config.toml
hidden_size = 192
num_attention_heads = 6
norm = "rmsnorm"
qk_norm = false
init = "uniform"
init_std_o = 0.0303
init_std_down = 0.0
optimizer = "muon_variant"
lr_mult_qkv = 0.7
lr_mult_down = 0.7
lr_head = 0.0072
warmup_steps = 200
schedule = "wsd"
max_steps = 9198
Each number is 128 + 32 x the weight over its row's rms, rounded and kept within 0 to 255. Layers, rows and columns count from 0. Numbers have three digits each. The size before them is the row's rms in percent of the matrix's.

# k: layer 4 attention key, 192x192, rms 0.0649, rows 40-67, columns 144-191
# q: layer 4 attention query, 192x192, rms 0.0618, rows 41-68, columns 144-191
# v: layer 4 attention value, 192x192, rms 0.069, rows 32-63, columns 144-191
# o: layer 4 attention output (transposed), 192x192, rms 0.0861, rows 32-63, columns 144-191
k40 099:080125162187149084121146118107199148100167128158152130139106115104109102160127130087085171089162082129139071098132112120104129233178204133139091
q41 093:142150091058127116164126134185105135086132152114106127100047116123152148097136103053057080138066102168134139160173128118150144161185185115128136
k41 096:160081149101198067164111182091138102104141135184148154064100132093118157082074139097079156148180174158155173130116140154138141135147126101190125
q42 093:181105155106158130097111132173131135119059130203112117111132158067103170160130078144134104168117135133139139166155151118156203109124185155133128
k42 094:142059073092188164218126077118114107115126095148150128084164137130096144120155156119138164152171149175165083132087113117116081106103102159104096
q43 083:118102132123126078169127155097164175120143072143086091181168116185093060104128112109164155096185161057100131105140149164120105141082081145137135
k43 095:129128124137068137067091110182111179141149172105111104147143107200136168100220177141206123160137150146142057143161184113175123144100080134118155
q44 093:153170088105102191100152076167134130149161155198087141090139127146137112143150147089162111107093077161103152156139091157160113117137137188169056
k44 089:140171187147172122161071148142125114105152102118144185130132150086170112131096133066119132083120131128105100124168143101157133155078097138184165
q45 095:076132160127150093089089107085136143064131149095101154111154117100154100130137115173193086117152133119128202131076122121138117198131167164150121
k45 102:100105106100158109147116074139098124104134097088097124181135147128139141116074158131130119175112112108128129136177087140127135107108140170098171
q46 084:096196145056141175111100123128069104107131152130181120118142181126127112084130171085083151132119121173127145076119157143096112133166133152132131
k46 107:075141155137091138177119102137082126098125117129135109166108148123093121134129066142177106157184112126129117108141132111161104172089104119088159
q47 090:131111131177154097132108111142121211149117060189114135160173113178139178153098169143149156103114194132152067149166137170115104125155136126115128
k47 088:096117120151128143097117131189134158108105070092098144153141142166138162163124104132123135128124163136166134134181120086134112125127165088119099
q48 102:121160076124141160090140134103154145148169125151107144078097190081121141106157109076154127124155146081067089126102114155106157152140099132163120
k48 097:161115130183123135110161162123098147107180127165095111127127129154143134148091131113107152109128045077130153184149110169094064181210139191149147
q49 098:074193122169113111141139116161074128191123109161065144127110133114137165136155179206135147140037123085144150143171104132111158092104119133128182
k49 102:136140113131113130170116143121077173137127085112120138134155125151142088127125158155145087132098179171097072200173140133095166129117128129112112
q50 086:093093041093138115156114126133146109161141149180132114125143111117164140138134143194102150118154124168121150077142093128098116107099159102191133
k50 091:132195137108144163108104136153174127133148091175095156154141128031137078155139111116118139126141121180095164089109129132167122106059106158166171
q51 106:139125131137124072108122109096191117122145136117080093114089064098137136110066071126120120175104088102132153144160098100139122068211157100108098
k51 101:104101172145101064129132133119134171123135136137122101127176099164091077153061120134101085109095121131207058126137194141077123150143154157112079
q52 104:059181135116092117134114152103107112082079155135113115180188130154123127070068117171078145117157103167071126122126126104137183183128119101144159
k52 097:176120099121164134102128169107158103119126201130108084175118108174137087138138089173105103143174093127132148147124167184129115133119151160120136
q53 101:135125111134146119110136140136096123187158163136145202101156135132160113163140132123118193190183124132122123113124136125122130089114110112110105
k53 096:111153139106142121121123089117132148126152140136159112130148123118078148160152128123093135185186099097123155064196127085097104072072168132180131
q54 102:103188132091100082130115077065082215100054133188129111123084102166112120103119148136161095213076135094134164117086130107104110171161159099117127
k54 095:130152150173185177183142153133113141137081138156127163129115080122077034142099106142111119082132120116100129162103100155170171095174109134135169
q55 096:109086133163131151170169147162132137114083079122082158107153171133134063118135087109067079098149137128073140120165122138156076086078138115079140
k55 103:169090145148171112165172102146131161152158166105121088084126108125156082157158150146112125162124131085071131105168124098209082155069113160082125
q56 095:145144152130106135127087147128126155148166114121160149189113158091164106114086133132080128143060129115133118091144155142133141125142132107070103
k56 103:118132192125098156103150150099109139115075163134112117124166143134130082079117168162119103145121158166178073111099100119129090160119129092138142
q57 097:094154112096118085131143088129149092071080120131161174104127130213162131114098093132220148102113124144083075144148138132166147102118141176095084
k57 096:129125094121168152148107131182120108172136124153164175133124154182188132146089107065151164173127081134149065102129171151120109117123138126208138
q58 092:115139131159121082137174150199131170115105169140136125108114175145112090165160142164130159143148186099092169142166140054083094126177107123090120
k58 096:124161100098141149113128165096085159073163101117110112118164138113133198154142152175190191057147125108123154159152110134129151147154109161142130
q59 095:081061141158183075148104141163155112132183111135135126133173101131148150118110134086139100172105145114136149191161080136123064122132118120075173
k59 091:118067163090131130096123134116139122109092072141106132162131151118097124146165134100131135141145071149129127124134076150139142175115129148148162
q60 098:075142125118084080186147174088071066123149135121112189121111149103093109134123109130116093147130081143129121072100151045124121147112092138121068
k60 105:107125136113109123140157081090151127140145151102037156091113062163141112133192040124236143170133174084104093105121140101101159136127149134106152
q61 098:182137187122060104152109124163131149135185162119131129141164086110123154144139105145110150159086102071146125156172159178071114120084115087083044
k61 099:112122088092115092171136133130110184168139187150057096142155152089083117140077149101142087117129099115174112103127113101105138119106151165150143
q62 096:137045116201118129154102172133095207153122140109134081142099154124105145117086148123170106154106096152102141110119154132143111122100141154130128
k62 091:098110146092092154072136096141143126120105184138162131125108145091095146125178173124106063112168159169095090095178161206091129174098100162099103
q63 105:089204164116126100110095082154195211157061177117097107161124116091148067197116114134111180118160079102086097177145121154150105123160092154178125
k63 099:069094111148151099140161187160144143076167072135129187141188086089139130122138101177110110169092083152091163090166101167121138144128143119140165
v32 096:143113108135144171140146109144153138159129096060139171138125137132094118156085148165127098168113099109118081092195169105111116123107141129242133
o32 097:082072071087187134135172127163107099133126151153134124022157105088104127115130119130118160137125206115109113140179119119099134113105115112118142
v33 097:090181012118100126078171139101133123080136155127121122155091124090153132170099120158110152136102149124118097074140108117105187145174088047131149
o33 097:161133147061149167119128120181126058145136159097121119074124157117122167101180078092119132157120155187150137136122151150110129152122145195163183
v34 093:112123047152085175153126107195091106157167198087121128123166056132152121113138141135119119138132112109126127083136118073135168150155169116113201
o34 089:108177174132156139096109096145145174130166087123115104096103129112134147161179144137189148149115140143120113157099172053076087099145143185112149
v35 093:126124120109105130101133096055129118157115129116146110144207123149069107131154091113050085108188105092098086133119110159122123115128112160137139
o35 096:154151078150168124153084121138095111079102132091114125139088170104105168135112161108129205109089128118108091170173123131094148110121139161162112
v36 098:177142154146175118094104178103036096069104156141188115114141159115152123145111127094123163113137108123151163152123121090135148148170155159147135
o36 098:110111113129168186108111115075142143182103082175116100130152081178089166126101077112143074139104064176152128125102086161138113160163155118125109
v37 101:126150172105176142122120076080102153128178105074116114167115133146115118146150081175142163136145106170127149201175111131128185117167121137104168
o37 096:106125148113057144148134167151083123105114121120180116152163127074087121079099194122097085110125106170142148078120132170132097173079121189182070
v38 094:147147146114083123137144082095142183159169182039147157165165147121034145138085129128130118119115104127099142135150084114087115116086128124086063
o38 096:180116084072172102120148112177116133089116087102139126104137094157166181099120154114150176168106096143103142094149067174129108083080133197141126
v39 099:126142133166126072146108089235120172092115173148164128102098081191121127103144146115124158172129152111116142145132168117157090119164158099096159
o39 095:119126162131163153112157121087140072176092105122137124146124197128150158163128124135101139100191111081167191059085165138123127116147113114093162
v40 099:106201069132128150140138063122114185139100122128117101143173120177127102135135153194065105132184119143119132100207130039087128119143113093144182
o40 101:109150180123126123093131152144195149073128175137192103084183156045182106119147124103131111125089140099132155107110121145118131118119148166205129
v41 097:153134086163078131138128088194125163126170126189146114084201160113104134096125128135180121075133091144147102145112114132088122223117141109101132
o41 092:102123113127102112097131182101143152086151121086129153151160144067136133120167068178107140130085142127114150135129140128180108114120082126131130
v42 101:163025127179066194138159121088087136130108139169181217149136152131138087108106090122138172105123077119118104150123124095133173146130156163134093
o42 094:152196101079108108138121131174128159088093128108080057139129132141101072124209153083109165124169127161095146125151146114145107176098096114162184
v43 100:101115082180110174170143118174191113149136147122173129110153142111162117074108071158156173159138140078178134145125128051147154107112165105134124
o43 103:125157145114122132082122176112095135121135118130092154136095111149165124115116110041152088137161051169124116139082163145107096101086121074128176
v44 084:106056172092121158139120133121097115114106224145131198128137154149132116099086063170131132115078145154112171160175080137127081114139074155191132
o44 089:141107057149110126095156040122132053114134112150108126161086145169131162130135161169150133109093114092129156102125155169109113087056102192155069
v45 098:116137071156142116119118136107120133132107120129077104139159151179153180171054117074089149142146135085181082162137134083082070113175129116074122
o45 101:116103115170167153147188120135085135156158147103164114111145070105112135117209139164080112164126085109153142102117125166134150150109131116124152
v46 102:124150065082169116105114133154109149132106114064086086176104068134165102112092080103137144134160120099161159132162126208175162104061126086106124
o46 097:167119154092141127103158129146082144168170118120117120086088106154118090103149119180124176101099118169159085134150138142100112153159171087155151
v47 109:095152177118090159090142084147121083121164120046165101145099090093116086158099109132111073151153118100124156077135124172127148167097079139184153
o47 107:118126127063121092130113128112111174098145144137087167094142124142139197097165164126149176162110158151113180146153162115130107105182167122103101
v48 103:179107087088116108122156173113104139098132151154149066174118115135142074083165139093113166095137180071180099096117143091125165118080142154164065
o48 109:104120099124162154115089114107086108131098143087132171097127137146179079151054110105154074116126095129136086200151108182103040175178159053105133
v49 091:060105112134098103188098087130172199147183105213131103137138131093141124136140156120108140117145109123144103185187146140142130116137136153090108
o49 094:137155149105117124055071081105080129119086133138152071158092207146138133130096151175091132071131157109095083109132119150119167148184134132178194
v50 101:100110093102138128141108118093103185153063203108162103122097150073112113141187117144112082107071093159120064118118142096094124124174150167135145
o50 102:129190141122128134147152134141243117133129068184123154136143100138115159160105114114110141137137192183145136130100176209118136128165118157161118
v51 099:144154174126116078141186117169133107141160142076130119157159124152125070175114155149128153137116139075096106183099161100144136068156127080117067
o51 101:141084130146145142111101146100118141153117137154138094119118084145095138131140109044115125143136179134141190076164123152083095152096110189154153
v52 094:123115105175141116152058104122122193138115161131183135082133140219129122115164088172208141136143172123094097166071125146129127117162126109133155
o52 093:143110122115144146082151121131107131149130088183162138136211136145140119135093176092093112101072115175199072140108171194113075124153105144080141
v53 093:172107144129118072139077114139154101178135161078100169088142125133082147160173134152155108113073131161148129150169067101173142122138097182140174
o53 096:151127095112138098131178101108143128097172126164117096141126116193199134142034121088123098106140111124116121125102158161111157082129127113147131
v54 094:112148148095094147162102191076151176110152140084139110098085202117122122084103152189148087103092134141116136140154113197117147178109088093148123
o54 097:139077090162129112074142034158129088100109095098087164130135083195103077119139108145122150125138108199130102114121159139147127089113137137187090
v55 089:124164096097146127164140157137121100119160112206119101111107116153103129095084146140097100092173124138137146104111139103130154154073094124149145
o55 101:085152116096137175115109109093129187119131141155057116087133170091169061159136072166132080114117132086174135121136156141152123210149119103101121
v56 098:143154130087131122201126087172132077087136089134120142066128099118129145144114152136138160099145165073095071180178069093181155094166136137142077
o56 099:086085080101127191064097144118117132120101128116108079127143118099132109131100160108116148185121131117184107130104109184074133154067090133159136
v57 101:112131108161137172133082185155174119128100125076109097191089120114125088197097094113056120111134068106157172170125141162147174154143114115103130
o57 102:133136145126107095098128142152133187158160155143113203115137138191153094171134182107167116115112139129121142112140102171146114072139106166069069
v58 094:076108144146179099127149123127194066088185106123149108125164138097125063182126073110177120064113112152121097109131124167134116091154129128077069
o58 096:158123156049104148073067133117092140134118114107102148082112186174120172092141107158183097092100138203110120075098153134168177184079096138130143
v59 095:146122206090139091136117122086123186138111144102113113159091146034144096167166134089094154111125133128167099169137128102103102126127093137136112
o59 098:092082120095089149170106193171175099125171131090146192124155122203100139126094133138089145146110065158066110148130127193135126085141138112089134
v60 102:132114143135105096107103186141079148112136190146160098136142106095115134091157117120110103095127167100139168090143145152063182140113135052082196
o60 104:151168091143127167155145108122150087088102047108128151097165108196147098129140145156129071152147150193153079151160167187133172159164151111105070
v61 099:079224136143127124097159158115144086049152131105118155110122134140053069114159120180149107150132120141049145108054120172075099090114137087148138
o61 099:185111080104164125122115110148098120186144149142119109127143196141067123094118105133109170113115132139173154176146149109141124112103115168104112
v62 084:156157113105053094128177070148195147099098093086134160143146114107149141168086121158055131123090137164143127171146073122143124144163140102138160
o62 085:065122057135104074093115208138188142137103099171059139138118166175133153118140185131145114124131116086160117104123161146138135136098165147155132
v63 104:150132166123103144145148103121124118133128085173172193133105164148114161169136104104146117127128047104121140136151144083128119120061144072098142
o63 104:086148108140141112112147157187087168126132181176121069143138126091104135104110101204088142099148135083139186135092156163157092111180134107172137
q64 114:176093134063107182122133072141118144059154104105123167142146151084114186156075114203168095096074084108124136128142134119103119098119158109157137
k64 107:145211091163141165098142150186101140212084112154128081155182120143135169120130125122124135130171122144098144104183119135185085148088111118152172
q65 102:150127146122180157131144119129101145157145072146142158095179120191090105108108127062132193112177156172142120100109062153112117140098126127124158
k65 101:164156126120116146123079151121145140107078161179109083119100113129101162128102105088131118119124152134121091180151132153105105143115084160173133
q66 076:131113135113080172152096113110157130115062098146142144107136144078145110154090107152144095124073110106146098098128082059192189156105144127103117
k66 080:118151148134169198096119150164189134116107123110131151160170160133184122117195141109112074171106132110149110205159119108190053108128092121115099
q67 099:190102099107131198162110112191115121059150142168045130120182151128134100133106119140139183107131050113074102119196152152114156125087135137142168
k67 096:155135094112152135142155139199052138127055099123115092154117112086142191141157194117148156145146144210110165095124083147127085159133128145147137
q68 080:116118150155182117108164155121120129146121133165093119157196086096147132108132118140136127094116090136108071159133117125077151166133124148152121